Part of a small language model's weights.
Size: 18 layers, vocabulary 8192.
Architecture: RMSNorm before each block, rotary positions, no biases in attention or MLP, untied embeddings, normalized queries and keys.
Training: a variant of Muon for these matrices, 106M tokens, 6889 steps.
Each number is 500 + 40 x the weight over its row's rms, rounded and kept within 0 to 999. Layers, rows and columns count from 0. Numbers have three digits each. The size before them is the row's rms in percent of the matrix's.

# up: layer 3 MLP up, 256x96, rms 0.0843, rows 198-207, columns 0-95
# down: layer 3 MLP down (transposed), 256x96, rms 0.0845, rows 198-206, columns 0-95
# gate: layer 3 MLP gate, 256x96, rms 0.0836, rows 199-207, columns 0-95
up198 086:524414498550488556473512515554529541464450566465479486534532432457522481480526548495516485567457528520451485445483513441491501529511466555497567482517479505433460485515474492484401532514507496496461552526505541556567457573497490539529482400505447445472564502505406436495543538477531515515
down198 094:500558502437509439435503606524524561512536544525579528514538436430432509503490460470564471496519538507500571561539483524536549494481456517506513566510471464544481453497501541456509513484451527508469544539481539510486463508542412526491490486578460473471534563512530445455498466412508539524
gate199 144:502474436454532486538547483555467491440482495526488522567556507493509465530493503535484524474478468539550465557572546464559468511529475529494505532563486544541423550452455480499523516534439470450459458561477468506588519460514571486520444486486454436493491491527500493422566546563498430420
up199 129:511459417445514518525533490562474480461501490564503521538572526494524512548507500499497465482493481506527477517541551454566448551536494513507515494516503586508482530468464498513532534548444465416442458554495514507600496481489569511509449506475498443457481462525506505457629532539490404435
down199 133:491525546544498470488455500516575552533484491457577496473475547503467500526493434437539491534469516527461477499482486501464520499442510536472504514527490488495507456481584521499515478470558440511531491446508558520321482597490424504463512508500548475490497483412444525543441507493501548523
gate200 088:517514441501519494511501494503512564558514498534440536510542462445514561474502519531577529545481515450454517514473506473469494495488514465510558455493552489525428533497526427505517460462459501486563465520541369602545474407464499536516472446501505461534584466512479487466488517413469451472
up200 132:567475521511445463526465486570521473504464530469539480463468537549516555555510464427460522489534514545502439588581484536511436476538470502484527511514495503558536523505506498452557434523538481510433445514550527517490476477523533525455453447442455473483427555540541488486467557463598564473
down200 126:563475531477433487532465514581508511490497512483573469486483551563526554533480437449478493485533513572495425576566497549490470497507470508481485518515517507540537515522497495437543436516537524488411455530531509489459479477510512559451467431444485499469403579564543516502464558520548553491
gate201 088:482516471532508511436547514500464422538431554443470520549539506572507559500516506516510486500425532485514424499477552500452496456496455428501541582572449435515487499466527464426484500559527531512541540458456552505522447527518495493461486522498452521496579466502454506460407548557501494448
up201 096:457540494523523486495496543513594449523475445526557480449508523514391509485433511542491475446458378517493507541555483473460450506505504476565484463475511562461462466471511517539519518501479488481515507526588507433531538491518528551509481484484474496624493545484461505447438463477455562509
down201 095:468507523544498484492561516466579438490492470534559473445558567470449484552453530522510496509484435493454467551532514523471456515437531486548466457501458542503491482499526460535474524508511550471408503536531502460542587444434498477504459429502534471572469502427432506475417465434485537496
gate202 104:464510558432430440467462517525609535525432506544514482506554546511480498490444497475497505482561451512536485450438502517542501538530504547468536497452550548433564440492484454494491505438492553581486485494588498498487507502528537547434426464534566497507511502487497518522533418472506484562
up202 090:547500481521537502510502523449452436502574576447481557501509462517567422445492449531547506536417548520520489541482500480495494512503483478487505545593491452566438589517526539456487487485499545569554465546500508462554562514492547473551520498541481533521488496474467464527451504481511537390
down202 098:417519536481495468491504523555557466511487527539502481496574517471459487449432551461482509494497501470519445467450524529486466497510488558501523464526503513438555378546444407510486447532518488549486494479548483436471495491532550507489429443462585526537506507425496562561449439491519470532
gate203 067:514500500478508569419448469461450494490517469519488531544548597451527538492510470505502543479552460460443499526530575548462458443560511482501492559530494522467462513418477519492500474553516505532454548465526439551464498484505482445483495504549478415505543479468533561496501425597593504499
up203 064:478532491496501662472464523496457495546503509525469507552522487500447468519489461474506569507476553487530445469455560466505496550472496529547473525498502427528526562485489543419423452579484492507523484437537508547467459483526499437455415528454535465512550463446448479490522458509529482478
down203 060:554504487450575611464495454491422500443605529498563476485454505518499545462531460471484549501488475504479452482553456495432437470516496522529511528505505505523539513506586536421453489531484494539496466421513525604448481494478523451555506515534515448486490522488534571514501480512566526500
gate204 096:526519466476471500477555534526505502598496419525509509476475484569424488472557506511521466536514471502426380531534540497445503487446511566539479549510554491544468436465545465497498481442453520489552457536484526545562450528574516522548507533516557426469508541464538491454519469470509517446
up204 093:538511472468463467482555553510474499589494430505484485506475505558437480463542489495548455507484492480447397504532571481446495474471528568552469528511567474550466457477548464454480493458451536487546453536446502527568455523588513482528502543516550418479506553455529503469488442533531508441
down204 098:486563555472490485474512530538498495517521471453459502495455585533467460499570581508429439484487544506440437478554517533526519453486490546501446528511503490538433489571509578554451506444525545514477532521470518469539449551519424428548493452515544462480483479463577538479446471486432471509
gate205 140:421520526563495549522548515464478472527435477542507533525445483516461530470451527484522417521594517546531506571508544538531465537464447479531502564466428572534484447443476503480503484532468477462485527572492516585451445503484465460488463494482469481521463439557542471464560553501501535558
up205 124:472521467536469583449489431481496456526476527529487557509531499527461550552451483546553445572601520514565478540459529524512488463507480462556530514488452515515517484512498486424496502578509479506474528522541497529446509464490528452510451492492518429480430392555496512487494611545506470453
down205 125:421499526558515548562530414475535533514480502515549506519492527534505523528453467501521438543541493536504467549456532525440441524457520448520513545481462527521483558449493462525472495506515449472499599591538517576458516509499460442472507456489454461448479468624514525526544485503560535535
gate206 129:535520438500443504501493488437456468472487511544550580519562530487522450418537452541593512547474562524454437527453544519508485443558470453501511457545442438492441497444533482486444562461501521535515490511507508469552534466485514510500529482550521480543542523573494505438474428562517490441
up206 153:508539521541502492588539515449537456541494586556514479458505577484510427537435537539450446552456504507483536390458570484503538501501453544466473457457504490453469501488485480468493460490458514550442420458501546473488527515523511502539482481546549531529496465486564498452526510582463447549
down206 152:495477517549510509584513448489530473554519530522513464487535488478530413540453496528501439529440485520475499347478581512482580513570489520443478450492485429486504473482483488473476450539454510544452425518506508500460544540491504512548480482528519499558520439508534535478536437573486488548
gate207 107:497588470478486608397483410509456468551491430514589466472497544498418561555523501564517496542471479496544442535471542470513497458461482454534514470441496538557494500544514513516560488487526475534503437525507508531471504489467509480520484524456526510476415456532485528471539536539567503474
up207 103:520461467502494586481444469553471480533482474434543498475591511456510513515495495475568664476499526457509524532488568470495481498503572543514514503518504480470475535535497504536491539491495548539525486448492467490542539474518552487482514452456565486490433493387436545478438466538524485507